Weights of a small GPT-style language model, trained from scratch on English Wikipedia.
Size: 16 layers, width 512, 4 heads of 128 (1 for keys and values), MLP 1728 SwiGLU, vocabulary 16384, 69.7M parameters.
Architecture: RMSNorm before each block, rotary positions, embeddings untied during training, some layers without positions, short convolutions, capped logits.
Training: 1038M tokens, 6748 steps.
Each number is 128 + 32 x the weight over its row's rms, rounded and kept within 0 to 255. Layers, rows and columns count from 0. Numbers have three digits each. The size before them is the row's rms in percent of the matrix's.

# o: layer 11 attention output (transposed), 512x512, rms 0.0565, rows 37-57,165-185,292-312,420-440, columns 0-127
# v: layer 11 attention value, 128x512, rms 0.0513, rows 37-57, columns 0-127
o292 105:114119141139141152096108115125156133139101104136143143155133163101137178115137149145102170131154082193139093161138118151134156158165141154076076155098095118138130180173156192116113164093100110117060144137195127119170141049132119137143107075151160138125072126139080113171122140103181097152141075121119155116119117154081153139156082133137098124084106174195124057167159121146089154138106
o420 111:076109124107147092163131122148136116129161142129106095096153107132147191121105145103118170072109127135103161164107124106141119157095147084128119097113094172089121164132126142140053159163067167117106123080143144124172156085143168124198106143076135074159097085138118133153111142155116125088132132094101055142124103151130181169126147153185101117081153137161132138151076152151113110093158
v37 104:128151176143107114122104121095118115141214118158088096090080101141106123094123104107147170142133156114139113170117130111111134138084129142097135159115094101135155077119134135145173090099196110119131110126172150157098082210134101141113113157172123134116125173083116155156109062131147162043075127135145139126153099111110101104123140074095131101152092202174163081143122155120133160171144
o37 090:180157137139210141140159125154104168141080122092144137097115150161082125112144092125068112102127177146057142121120118126089113156145054163142143145059063148131129146127112143133090159170106144137098138165095146107153124124139127098110144125191103061119067104148145162152169165155104161136119145100139111122149139108144158131114087139081164126136110074105074214094169128140127095129173
o165 094:160144158148152156110116143101085111099138140104156153130122154095142129126057156128151154189098142132125189124082113091111130170100129128107140086111104189132112153143107103157109133192095183110107093128166114108155149103145152112155089109078129072130073110107126103120166129081077161128147187165155107129121154221143144101134099168151080186121090147122138090127120145103081166108105
o293 102:133135130124125152160124141210161129172062112112126182119126192111162117162142120120063091154104124128119139120106141159145135152158072143139124124134147126138147178112153109153096137167096131131082137197120179164119204101101160087141145110140091165094147141132071078077156156142100091171164133167192183133107173178076186165095129152153141137129122120119091141132134133136181141065143
o421 106:160165177154133147148157132168098104170084108085167175166141162152178084183127140114094145160079142162102131115104128104104117118110114094109122094151131202120124202119105131192131116156078132101079117107120156108122156078151137126123115109126124099097097083139137105118151172101136148132167189144140118112071140211125115162069137173182087158125109116112146147128113106139103110050130
v38 105:158110160114137127181136137128147110087130138195091176150142171157074162104110116141136060100121143103126119149179167063107134148127124136101158154157189150134159129149133109130166099132094168150126127121204130157145175141135119122145159123117170087120103157122129143129103177179064066100174094119147119117160164151119141147113099117136146112118177063109124115150095054116143157106135
o38 108:100150161125143128142121159167094113110154114153145109117093108130159106170141148088137125179120085083118104118143139123111070110174194124107108127166095109129101170138115137145160147122143089151158128204107143103130188170059133122088125101062074117066114093106037114151106114098098100136120103145152153170160123095102137166154157161174105083140128150146100141077148144101136140154101
o166 097:072158083156111142104146158123153107081088142088079134139068118144149094178159164158118157153099156114128115160138112180079159113147080120197095113102135134108161146091182161051148139103175116125120136082098169185158148119137145161186109104072122117163109189131135192122119071111160134138149137073108093150115092194144103157112124164101177110124089162165112080183146125161112211090103
o294 101:075133098132111050106170107153148178144113125115134079166116068089131118148191177146103114160109145138079147117127099146120077133181129120146173086112122124121174088145107118132085125154162080120121165071105086156096086143137168137139074165120127127109100081123148187076099065071233154125105139197137105159148128099162143106145199144135114090125066129131145139147115133101107103098103
o422 094:108147090137132146113108138126113149096100174076141156130111067146165099144144192154136167158114128116117120140139136162138127111129099103121110090066100206130195097128134104131079121186112136145156151057123158154185095102114137127135089121096192141152094163115165201143130079066171143134169172094150061110128092115161116153116154194118125132100102095171148093157124126134080148118145
v39 106:226107088088157120117136146152122127089080123162075125123177104098084060144174123073133142156166155110137039138177112130114097133080153094179131177121144109151126142103144124129086195129088087065199108115155094136095175149085135122151137133153100117142160154146139121055164122091145052103157141109131098112126084163097146109080150158134142159132093108155098150166160084095144108119145
o39 108:139134126113116117123134142117115107126168077122147113139097121141168139113115124120152085188131074105148106124092088147199142189171164151071112179165123136114132171152138166081169095066147093154140131138129159142111142151055162142164120125105100112058133090092096116137147105078081121160137122171113168126109137132133123200149162136178082112166110164153164121142161103124110152139113
o167 097:072104129089130140111066144197182088057127094111099107138097129114137071076119147150123164178147132065078150153169144082156176106151099060132092129115073109123103142096097113165137125093137121150084091104127126166133103127201107144134087115127184184162127125161124115113150146116133082104064120104077128080125182082144122132162130131204128118132191150144073143063111173144142161108144
o295 112:141130084143104121061089109124117128172159092131135177188050147138130174147094144175108170104130084154127111130095137166150082164180105156088082146148094121132151141152146189079147104110167101154089125117168112155105121107172131149167125102142090164119119126123104139131116128133169190123111121200091174143117146082146115147174144102152139045129144187120137132124150124161127161141091
o423 119:099097118051139137143088117173167075093124139135133117131095117135104110080123173200142159131131140093103138112124143091118161126150122092166081129056122111068113125146123069149111138150110143179113098112165137153151069113181107120117097119103180180183110141159126105119118153166101130131052114103114093099139132066176140161171115127173149073124219134126100121099090168133153137137148
v40 097:061122179150071125088148097140114149124190147070123154142131104095165126176119084161137098160088128129124136101169139166084109167134126127126195118109161114150164099134142197235141086177141083117188075136088131143070160134137109112154153148171118106130130151130140120208117091186155102164074127171143053112162105112110110172163158108132108158158121073124062170112208132147121134147134
o40 107:174188156128192153219112156148114127084073145106118156140143159129140143134093200088109117160120159130090114107100136095137211119057128168106085135110066172108112085135111112076112125148117120129123125255123137125146180110087162119063131064148155115136084056197074114120167158129122114092139155082185210142141098130130146124114177182170153071104146119137109064167095087128107115140116
o168 091:083150099087105133139124118086132074102214136170091129118132133121107167100113177135085100153098180105124102157174138131115110154135112119092081072132122093123149164129165147108109203051162135166126132119114131172192142117133149137173073096120110080127074169139093132145156178181110154122098130081174068105100104126075150135140169152147142083128132182123115118127134143151147159144144
o296 096:134138122087155156129109155138113095170111124190139144158135116129112129067127055104136183125109128106115122109114104130076147178070109106145134137125144134147118112119157061104091200111093093128083164255169143163117135126057094092117124124149124134110100126117103150054118118155160094142135163110146183130080127103102136110067089138105122128086146106118135088138086103126126152081089
o424 093:134147136118138100132094111102137147129189113112086177131188151122129124065113158144146088071128151128113114119152127131096122162141105115134131124150108184102153178122114137095143188098162199114103160177141147099157132119147132115108075133070144075088118117099112134133106145186149157072151180094116093101080130169056093148143175154094088146124132154119141092131116125193116170061141
v41 089:081118129151105137129161165122086115114098160145118109127127114104061162132095158170126179111033155139129167090165093101115137053111149163127147096148102142120139183157140093208190075138100172099094119120179161205151116096143045170124106145069097134106137146104122161193100145143150097153162071115139154131136135128185156124134156111108124153119152084148157198135143093108120112123122
o41 098:112143147112152148179131114101125146108144141154138128107116105081174139159119156076129065107170118087151110155141153132122147138107172144098174149117132108125110073127142101106083107198138201124123103147167119144134144095090204091122120098103140096157096106157078116097116107195098172083134105126187164162106152185118115143174172152140131063141176109048197137130147120111184144137093
o169 083:123115086153190138123136150105168152105142157092119173170061084117083055160162097157168143114122111121101145112138107136122179093103132188169111079112118130134140137089159072111131145132120109099174109179127112181161111110102154164129154120065179076107153175089148167163138099136157137117157101134174165065143122186146086091095101160087100074098114134077143081170130103139153110124067
o297 101:140141125112104077166153097113123117126166117118137132135123139174188130125123115137147057175161144079064120132114152124096109083127107124170165100104176101151089084123113124154079116179150154122178123112063152071107119141141213124104130156146128129148117099148172106079140098120096129120142134176180134118084158137114106113103138205136129141085057089110136119099093104101206102129172
o425 098:171126149155150122125149159129126180107095090080137180148115145102130072156129109176173171181148099123084125112162163112127168098118127155108128115130138161156165121089098112146111129154110110090158129126090127170125096134164156134095163124123175147117177165099172173121124108097151143139129165120131139068136155123109068080093070198125155126067110115096127097161147081119145093136094
v42 098:137102136144105171071147170066095173096069153107084151097179052098117097104179160112170175133098125097163161091212062122212132099126135153144089157081125095124106090133136127130172158123058156134224067139077110183119207150144099118105217134134073139135145209104118169145133126106127109127202132146145155113123115158163182134137172131087122131121128116147044153194131164119132120149169
o42 098:152065105135102118148176097128126110110135134116185089131087123118156145149094154103153088123141115141133093129107135113100131115081121167155179104124165134122164121111127062139093079153167216105122160130164133106146143110148158113147061146178169099145165034104125133090154144255148178119123109152145176146134159101083137121111147143141096122141174163094219093143152122111104137108096
o170 092:080083138129111131157096111154159116078121117133120155150145133041121078094099120162128130149163154127105121111096121100125177057131094160116126084140135125088063122124107073166159112098149109129113111071124132127242077120180136156150099041105192125118096120150091083145119146127135143073114100157076092095114132097195097106085154142144150172105170134108140120097111152159143175161162
o298 109:148114067174102140145129090203164109113175113171165121179068202117124124152086143117081159119115116146096061111122107142125101096119089170132142088150089147209108183103069099076116090112194092140103191170168098115116112096124169161127104136138124134109148098066128108124179127165107145152196136143119121095170159096149104110124108087112165112177150148139192137115188106142126120166094
o426 100:159090127110132124167096121174161080096141139109122132148122164089106101113126161176120136171175201164085085089094109109068142070144054107141116111125154140083074132150074083171125131119139093156140147126192151141194046117155130107148077083071156142178127131186104101112100140149128165100100112140097075097104171090196086150128046121125156133143176104095129108120109162170145145105104
v43 093:088071132148160129089193122105118137130094135091147160131113153112096151123131171143129146083108089127156110089175093169164068002127111159185084173119122115136117074160155102198160116155071134114161109139087163154138128166150108091156140161191137130126169139062086125174150081063122123218124154174146118174087184116151139117125176133104100147082097074117118089154185148140110158099182
o43 100:170120121108147116152124117107114117138118155142153085086124089108147162127112153107147102083154148170108165153125169058095198108045107143092124108099125146156124107125131127103078118174118164127136118201150101102137153070159163106162096086132158088119091119187108153150144181209120175093128168069163143148128099115111148120110122148133143107149207137114134105130123118135148127113141
o171 093:133122186126129138148157077148136052083131157128107147211067099041076071107107083183136117155138189147139120121103119075155214050066101123090083094129158162127088165093136118113178130110114123128127088175148073122125106045103149155152124030089152094120137152118096157184098131143132165137104098085162132080140124137112091114112106146142148153116184158094111102104155136148095168132087
o299 101:176102147114078155173087092136122105103206107136121091119153095112159158130060072144177110124148157154157106146092141126143143111076099155163188106143119205161145192064088180053159108094176093129142132195099108087040154100094136151111171112112083103142140156166160131152129149130137096137131128169074146060136060080132125114131082155091126135133146150124107190121100136112141126152144
o427 099:167159201137155139116129121183167079109135106114108168206125140065128054130129079227166177150199186155110105096146140098115194106117120114105095133149150162125125160142121135116192172089164083115131111190133080178087103132107155151106147109118126133117141139193104161148114117050185100118074080108093138037124120117077110100121055145122168127102115173086099107138111130137120169148062
v44 106:124157117097093122171130113182187112154156128161113155132088179086099121154149062126092105077133109120156128110155121083156130147133168092107116092119153162118146141155128092100081127131115146113140177115151124155137115144125077193093133199140104135146169140138170110098162138201148062106152139117135126134148117130084115144172110109148095023099158096123132088125142172128116130092130
o44 106:151135129113146108128110143099135087091100073066105150156146142159144083137126199188173100161136129138111157124079168154130123137124116128110100175166171147080098153109107197153147141054125081132134186087112150113106127163105127106148132103094088100125114106077114112122111148055179139201129088183127176182087119154170119125087110182120107195099104163160094097169141095102147136140156
o172 095:111146165110116139118114150181158111151087137108123088171101118158164123097145159113163183086178154093043131127148156096129174071157120083089111116109086117159117164120104099177125137122106134126098121047129092157126155191168117164134134145150122083187168113174075114132123176079088097107105089164148118128124140114102164170158146163198177161088116098141103157091109146095145133147164
o300 120:115067107177126123105126111096029153096110125126124141223161076255113121113170227113163122172134117109117132081090133162147133129162081130104143149131105110172131132141078169154169149132149110141111113087166099078118142121200155146164122125159140107144057092119114136121098070117104149079035121114135137135107176098145190118107115142087144194144127158111129121133162101121106112161142
o428 099:152079158109155138099141105163122107132100153099150080151148122192149156072142216114173133117194159144118130140103130100084169071105105078151147093087107082136156082134083072171093144155095152155099087085118073111149120108156111080118113138146170126178120091151086134156132185149126120149087106109189070131129105075137187145128147119217157176045126113128121121148114166121153132144178
v45 095:122131096167155163092132096137127126099161067142217123063127065155161111104123184109129164170182072132104144154120097131164097123084195124129144052113102125170154159096114133056111137159160093102069190109141098121140113115109081171117139122099142175159135156127102119142149148166093145098086117148098121130103135079113145173145120109145177134113169144108146119135057149058121115131115
o45 103:134090101154156216161149171160149101078109186039107112130116202098117130115147032111139170122109193151123134133111063154115138173181103165156134129075082096092128122135123060133166075113142101124112113081088123156118122132117176134132121169138121099126138136122193132092162105060119190117106142102068106106156121110138087156108110130108151141166098155151134149136162106191081108152128
o173 088:196147079105120089118165135132106126166159169178167149076200127144196178116128129116120096081121090188171149050108142137157067151143176168152192173144159130048136036120113121147091133170139140146121117118101177088159145153133156088083132146124092149097132043167119101084163166102114144117094100184123065200135118133094161112135158115092125118131121130146152163132076102088137082119148
o301 103:136149105143150103118151153120140093141077166096070120140125215110089074130116109133138115102085141097123119115151106124116157128184105120158090154116136123102088122122125093176123145155140156167120108033078173125156158131135165082137119113121134130123089144142138115115130132085121126138189105090184134111153120189174125127126118149162119115155123159209117122126165135187125126118120
o429 098:142162099164139072099159142098164090173142155180141144128146181140104171097083070074084085107092134155171154082080105147121113147088139095114150158192148083069086091142134132133124136142156157171097113067121138098126141123134169089113121163139053112105130070159117084088131139138083123143165086192215110216139093152138138123139169118119110138186083132162157134149140157145133090138162
v46 097:087115116115104103166082172154145137112141151145154102181150085171055136131063153154128068188155134160102108124096142135109152141154123132121155117128155144124150177122124151125099104116098080136144038102134131137165122110089175203106076104121115108096094153223121118107081118149133086124145138161153106165130109160176178116188146149151159093169142115131087097134153099138129137115104
o46 102:080124153139122081079161105102128145154088127163087113117165133125162096136146139113128151098161096112176198116184207176122065096191190101113109174218174112093124156119121111133191144075157110128171142130111120071139145146133144075145124130078117134130101064120093112091072127133119140100162107147087150171159115122105074134092133193127110150107148130131140067142131173085176160106102
o174 090:126105119183175136138129141148149181094091116132167102113116143130144118150217115123127119159129164104091102128119098109090103164141121187149132135157106177209137156066197145096120118102174121093124154117111149176110153113119123144093219122080171134163158129100200168127159136133110119089209155110135143097120129183199094091113117128089098179143101085120147115182120122114078125143107
o302 104:175140093145153122106176110091155103119134146110092141131090140128151139141184100122134131103144127095171135147151092125095113132173138117117180178102155112131132094137189109149174148113189165101117170072104118082195093136170153116109155111136178129179134108054179157096146139158060166100181070061131115116117217122118111111070152115103112191121121158124195120133143171144100078130129
o430 090:150118113177219139128185129175116181080090115132166158094110131137178145126180095162125142136155123109129140115134123148093098136120138177119166123093133111169149132070193157115119104141184098118101192058112107146163106079173098114111219106123165151173119112069206153124180135127091128160166148105126119050171143130165088127111101161079125155128092122119150140191124129136077169154108
v47 103:132169094115145082115114089102150151067128184159140114081153112097099111119175065150141114140099104149113080123089100175123152096124168095106144128070072168112117112137117141146222126120069121182135055121095123186139158177101134057108121148122121153149095119149133144140169125072166105172111121154125139161082118128179143186152146149135096186119134171096118125134074173166133108110165
o47 101:126115161092148151112156106109112141119094171126140116148066145142182200092148165087144187146159091112136154144157176100057118140157107147160096078160181112198110094102165059122071134146195135107148122140136094130065087129184138190114140119126184138153153141138179163097125104218112154096120103093109152130135088109094136105104111086089167104182205078179106127075164096126122165103110
o175 090:106122104130132137156162136163038154134146070107108079110133183092117143162077126092102082087126108154102104145085134114089135149097140098130161138126181114089102046168060112180118089159124116112147141165136133046134145116192126178197133094154100141065146098100135099118138128147172146168098186136116159143102093107072134110055148139159145049182172133132148157173131157105104097125170
o303 102:180108100145158132157159149147108038141157062108145183188040141145151117172045113108090103077174123115188193174133164068123166154109082164184133136161164121106107163135104120085105164140173148131155151152110153071129090160120107180150168046183141100108160167131136099126136118205077149154122160109164130085135129143089077097161132145097153075159159115153150130112183093091176149141093
o431 100:107108084136140119188207164180105095172104074120081132145104151107112125156049102079081102148159121087181145154110160102136147125099154118155146175160137091091140102114100115111134090164175064124142156140129108056180141164171091181167116062150157083098162138087088094070170202133092160126124185136129153122134128116076081070156122092115159107171120179126138126136195112091132104166128
v48 112:113136136134157120103093126162161147106142107142120112131149117122085134182139188122129137175154109142112124154091129140093166154140069107106121155132099085102144115140127164159170103127115172117124116114135138121163109164092223112112123085137127115115102100137131133123147138115180176102107151068120061090126171156126109148181137109087112102108099167128086087112122147079225089130122
o48 114:081054132137131158098165115078088155193106115094169142150123140176114117066102054109138133095133175096141063119162107154137095170178137163147176154181132129153099122089143092086169089155149112118157140114152142136111111123141093135085123180086132137134100163123147136096140048151141128118128068095135140106134145108162116095161119084134133130163157133096163204123137153090117113125121
o176 102:118145179107168104152125099126138152147134103127133119152161173078131177149096109121140077095114126128098130132090085125106086209106109099132147085104116233144150146068150137111102142167102163107125141134075135116090190084144114147130156161089166068159162089087207185122128168183149129211129205103127147108131082165139115074111142152142063110157145155154177109147121145156086105093153
o304 111:144145167116147134134155078038090095136062162126082170131150146156187124088095151136151087105131182140134149096139154163114124083126112166160135145085180189098103127038220109086170124137143165116126096102124158095113172098156094156106108049096156111148154139129125111147155118144118147147139082138103212129119101153138109080157117159139091175138152136129077132107127125177114137071124
o432 107:105165139118137081173136111051133154122126134151097157151161202106128159116048073123135138078076156141119139122104082137094064204108120098132143079125147147174116162068179097090103143150158138099108138118052122121084186048132115129179112158144110080132149108091187198083116161209118116171107180115117140113150052156120117078122156157129127100167148188175147103141111150143122096108148
v49 103:118136120064182095144130086115171147095167109130144104099133145146161087114102088074114131098148138144135060150111113154109157105128167159124165110123104127116159137117135117007089157148152097206131176148126131082163135126101105098124098124127140160161123137134161142080137137116123111122126123142093090122116087080079086161183110141159145127132155189152146045114124160187113142143145
o49 111:129142158146086115112094121165137199127086137132119121173157145152140146116181084184095203132105116111096190098160134152096077146135104099157133133147131120148121179094130155113151143061129062109126148140078168137079053157129128148131134155112100123097179169097167123115125112074119094129157147156114132116156151132117090089064045134092073149115087105167082138094132126131105140139154
o177 091:160153115100079137133091119122080185174155140134148153060188131160131150129091108129077018162085097127169112097132128176131080142110164120130176173139160067077116055160091151156103092179166127133140129124122163072099171119171112097113111153144080154131086088148086032083147125143075117151112136156093120207126155082111139104139119114131163129148119085149179167146124112097170108157154
o305 100:094154110197118094137140112123119153168073146124109130187118114131103102177174186154094127150123094123073177068152106109132102154130109060067086148177165119102115129159156120157133138118120162121130085125121100161148188154124121120142116113100095164107098173153076114123140136144148137071101099111191141172170191146103141073120090105146154082133154113086145167136150135128097092105107
o433 103:122126084121090162130110121101075154158109140137152133117139099159165138144165136098086024176088110110174137086104128167111140133114115137129164157148139081093101101137167148118133104140163141147127075098130167070146182162154155119101125137133104120120092115147090021122144170166067156155125108158174155224096157137114129118133119098161111148152120108138170176153146126086151079128158
v50 095:071126152126174126117121111119153150108127093170137088092094133157082147108105123102114170136150126159127080084095094134066090131184088145119121137176086108139136127195126095209143108121103118111080075121105070110165091081133159135138083115158108115123101112160135133158122111161140148152140121128127126119095158103109107088054143107113110193043069063139125157155143114199145174093104
o50 094:170102068104088155093129114130152108139166154108113107099089052144115134097095155117084087032175155118159128126147175163122193101058078133094119129048128165108141103111146163125122113181087234116106179181133165137149140099162123056149114115125172072136136093136075139145105143192111167129147109099157130178145098161146146092149120139135128054147160166144126135107135176141141129119143
o178 090:096065160155160169156135114115123110084142152087136161219127054076130090195127063127159121149118184185109121115155116130170177152067124122074159117114158162103106119163126130110157145134099128108143141165112123143188099098100148112137173129153146132072176186063153147115125139095111183141129085098114107096156124167164102079128135143088107137117108145145077088182116104104066166192096
o306 099:158096111109072171164124159114105111164141177152145133136132104096137141125134098120161115149108136142124200157172135123163157100023090137149193146079177158120074096088157138099137093125194112121146124187074191147098135154102069075117132135124118148130170169086121175134185145138123116129136126148149126142160174100135140155157107090058189097187179129086074142106111126094150168170089
o434 099:175099157117104176155085168127073168111156151096108193184151115062152090207130118140182166156107171202079150134177156121132137147135099156080144138103184137126100125121126144158170156126125098133167142228086150165160096136103170122137156109137168169070164146114120169116111138095182143126111122106099144076136107148145143144142118146073137115122120112095107069129116127115091158211062
v51 105:119134100141150114158117137078196132140180189168140124180188106141072086137128088108143176108171121080118172120120113143183096140112074127128103138141133129160089125142148134115122116130123070097176150112179133141108131114152117118163111144073114108102114121099136127185065132200098092076141137135162095100179136189112115102174156111083148074136175133112112081068094075098202128120080
o51 107:059139161181078134101084079136065185165120072111107158117136115134115111109086100148135060178118100116169108150099120138127090078161157120100120161174180125078151181157108126123156124073157153123131154153122149081073123157051116128135172124060059176154077109133137119089153068092179124102113131165093123158113144153159083129129100148125073182072128100150082121134113147070095136068066
o179 094:079124119092155142087069134159209232146148120137142095164053169097107137132121102136128140121124104118108145139159109116093113194193121109134142161135096147191150214054116116114103208141124117144099105198102137180082165069136135160135164183102133106135125150168188215177086115205161113168125129130199106110102127103102175158117102149083101102176165141147136139125163173221103126147120
o307 110:153137124119110143139172122190109085138088105111130095074089166109141153135091139125106114116116125139141136076125099110039177132152159099099161142166133128095160084135145108121127053137159166138101120155097149107154081121068145184132090124157119124163148089149122131067140164087148171108203114144045134159105144083162135174012161142157102172080097084188123130168168164177071092074138
o435 098:137135128056101163124097140148121157136113132122147083072134171115140161124142095157139149114131121116125159112175114134088147222198135167102136097143106150140109156085103113127099169168095111197149075108056125180155126108144144141116161115159124152144173118142152203146142164132140158186135189122104090110152127078133168197084145163130119117117124113175113110174142145177113133116145
v52 102:186080200132142132099160139152056113157112182081091149108145087102079132107174102182111096131103175178129143158183131107194118116111140118128106146053143142148139142056125077189132132127114106130168137118168166186092143180179157084135097117106118089135143196110160161057164117168186112099130196121139143156103124157144146100109119196155106144128135148143058119208124086082114113146142
o52 104:190145125111122177183083177114133082120149061151145165100155155131150125137104163089169065119132114128130117108059133109156110180146186165115144151172124096092103117173135214102124136169089099168153069178131148110120198157104117108085166099156065148099083102126126118143105132059077104148156121195154143141109127086121109141178141083113153143136099155152176209129147088085162128176141
o180 093:037117169124072137148094119107171099055116085072084131105120145058120101114170121093173164148117190076104120199131138093099160067096122100144111091146125133130114182076127135187146107082139157115101115115145110138159122109159087176158158086079140094174101109133088140129106126131146123075128179128105126087087140165143100129146130167151110119097125147117151114108149183125099205099126
o308 106:177145137146040143136090115116159138127146137178075144226097188132140140161142152087202140164131111110137109153089103162098105135134108164110147123142112114155095124120136165119152114154176137182090122155132092109088136116093139155116168131192138111135107102116127130107081082158135161071165145164137143100107126145113115155149111047057164112165101143137168113093175128126131132074129
o436 103:110136179121119125168120115113125107104117161132072101149112154126139093112160111137188177143125166116122116165097140115057149089053107098159161099122104121100082146090123094148117084166160172114116115161109130156112089063153098131187140112089148084137081078145145157135093114126119125109122206093114099053089080157185099131126109106144128116096141109115163118087103141110115173069153
v53 088:136185093149124079105106134130139129103133131063096194162165128094144154155076106135119108134147130091142183138105178092142145171139139129100139159154118133099189092134113143075115112150184129113110175113143168147138136128108098123127130176113137132112123120156144089053132158191143121114101187120176119101167070103114115204211090118138092127133188124114174099120147085102143148114167
o53 097:103117138120145164109140125125130102128117110130111185159129185138111065133135079173132147188108151115113094185101105177156086180145122130145148139141142124110113142160110128147149152093143033123137112077130104144121081185068114197144196122130090149171141147078158135126161037042179107142127118143098149112081172136173106133148111123125120142125105133145125138108072116121116085207078
o181 081:164163116061104119109094174108114139209185154192139102040125115145195153129084136129142109116118120107103099135153120150114077178155141134153167116106120109118147126158098156165113120163155140175144148083098169106091199178152120126112117157164090106151119098147069105133160155189124151151156157131104116154112133116051179157133181146157094093129120125144118150105123131128160078096189
o309 104:107155153078180129087144125125145107133093110176123095095124153139138131094183127161117152157133143131093105139129121129070147124153172108093131113121168091120066113153170120154143143120096147136159120070119102079141154122150116134156089051120131112129121080098099139156133085081145152125120132087090141198081158186083144052038143172156097184116073132150127138103108163138120043141145
o437 094:114099106076108137128143097077129131163176156192132066011106135172153214082078085114150079096141147146127123148134098153112122146107159145169187044126125115124113120118136131133107098148105183146142133072102143053123185135162104097151122120109073091130105080084087108148157177218096137152135148112130116191144138165081137105125185177161130117140126167153121165087108141110155107137189
v54 097:054142139209117140101188154124069118112126108085161126188154054130138138171104141148206064116127085110127174167145161151111117122129104153160156136097149124080096058172119204114155094179181156107143148134081157107145175152130166113141193141091126100095067137043091110122085060127138126134171128138136073140146064139147133134139153177131094103205117154092162122094089099181128093112133
o54 099:147101108132129098144149107120109149093108158210103098170103192120111068170099110117079149173102150123118110100141140090147118119120150117094149135194136087182157129082114042119163154159132079088097101101183118133149097097131130176110124162125161144169135101174125163109123103252136075113118172084111155077119178119142159140113145072129153141119177101067143084134132184103146150116055
o182 094:148126098084114109114135109103167069158188120150139120052134130160130180026044141145081093145134161113161139109099138133114098181101124124103161112108124150153127123138150142117088129121100165134139085076184150107098160055091145120160078111067116114151097152145125112136169141143095218121133171115165110205099122144069132093120115131083110193148136184140185150053120157128100137075112
o310 105:126141106062140107100089167164173111145110105137084068074125187044160100117075080152012153154086163112130094136116099102129169123122144119174110169171136099148148162067185079104127162076127152056116110097110113175126110047081076167102113133121168162153191186152142168109145217130110183163173089120099139147136164160115140124078162086138140160106118117159128128144103144103121148108133
o438 102:142131078124112129127116127109133066158151113139163116037149135161162145072102098134037134135116178123133113123120106152139085146119168132133114094142098135153141179124154141112114137117107116108112100042161169124087115119093099094115122146096068142151138158143102112146187195070089178121140176129148137151113144163073095119115152157071138160132123172158148185081105128093090117130118
v55 101:110088132171097092125147111199137099162149130078125174102153145170188102182093130118134182092120135182149143079198099104173085094062173128147123132106130099153119136140127097175143098135159196085037162128127139105095115111108094133115171162115097127165151085077094144111095105126186137137112141102148156105116084111134125091119178106095140174116158139085140162097143185066095142139092
o55 111:152129126102199210196129162136126122073104123060141137089109128098155109125102134140102087115137193146088150196050115146120165172076073163156139099065103162108099077196133117126055118190098101130110129182135135181133151115125159110160152055209160092135126132148142165165153146122146133127112168101149153137082151150204132149154114133169172080112136099108132141161095083154123122157126
o183 092:174146130050123123119127115110097183178167167173112090096109110147120206097151167105101127118100113099131107115086180089112110133134122149095088054137125146137126109133178116132078107112083165156169134150135104094144166138098183091125089117126139146094170055133024126143133121101077142133077120148178130157159160117065182134135162137184109082079169123089100147100159108096147068142177
o311 105:101145165132161159082111127097076164061131145121100080139139119122127134089174146128120146188139104118093093088083097132101185116192157125142090117120122155118124150119163174102165152105128115180165082121122116104157151095141117095132128082122157172090139136161111080168086099102087115137098096158164164107096137142118167164124041171120066139116116127106120115105146129176149133173151
o439 092:112168126076170107094129151071108161157173133179114072122160106127116203073173092136088093124135080079138123139107151110130158172168124085120128089125096134115114118119165166078117173117142180146174102101144084108099114151123161087161079166094138114063153090173049063152106128130131118136124115117139121183102165188075190146142121115190124118112128180077133101100174109159174107099192
v56 098:128092107138122149097107110173132178124103089105174184102101105130155063138206154163107090104111090167136158069149109092099135150151158155095130074137122240091107165137110176108143133144134193158151179132087159130143162146127120102113130112128157128152115144129091146127133163118097143167160161119130111163178129135122087150070157115132119142129165142109181119140075120106127087152170
o56 106:127162194096111202110138113104127088074154187141157140195083174086134149126145138138175191187145119126155179138141134128063129055134161159174158138141161073175116099066170069157189150132145136111144113202127119131107108128155114148116125120086140136152211122124148127070063120200107097121133075135111180123159124124119124142153080161150146144144140099139105048081151107145184213086102
o184 090:110158110150110104151194123142053135136165150137118128069144160140126191129143126091086075063115098114134094168091150206074073178141137159171130128133164095126102080121103157094122118145156125119139148219104167078139147144105145101170118172069013080077095111133090105135163158168125156152141206143161118134137095199074170115095118111129116079139085111135159119164146109140077088099116
o312 086:073144134140157131149201131108147084108155176127138078163119135100108127111085158144126139103173164128116125179132145151123141124162152141156110111088108038124113088083115074144117148146123117126128097064133050118170117123159135162129107126081122093123130121121199100133151113135132116152085104122129106072184114160148106138207116169136124146125107104222149085150153098154163111098137
o440 102:102127077172091101136197112056116129144168158095097074102133144096121215117083129058100107119102136121144120224083121214130096138108138110131161130151111085145118056088123127083082086141139081129134142145124146108132178111093163128186110138063044064094126112146149113109187116172081160118132182161150136169108090180104154110161140130100104129182100157188157138154115148141131097050135
v57 101:090067154080073159103127166097108113074121081105150127156129096086104137108136168109125095161152091131166136116087161115172164086154080186082126142132157128062130099168120108081160131132080109152106082139149147102193106123134165157146131152151140145115107125158119119149071133150161085169177158151157120139149117135164169084139134094105144082094138094137146113138054225125127115114103
o57 092:112108115158166063119173044125142137151107166215123095153143093107139186133154156104165134022167090148178153095206136145064148064192153100133121106173116127140144135046142080124150161121171164115119155134135096127191144120167099101095080150074142098113111133053089096115112184173128153092123090114139130168173093165101157093123123132125092132113165126104175077092157183116182179082167
o185 099:149091067167151120195102139113158102169107193134143121151136133189132160147129109137168158110140150156153117106119140145147169103135133150127149143161090114157076117149106127057108105133139056139108130046165053171166099148097150170103095130141149150100153120108158156121118124096047120083117062129089126160104139088218113145117154134138147135137134082143139165153132064162127068195153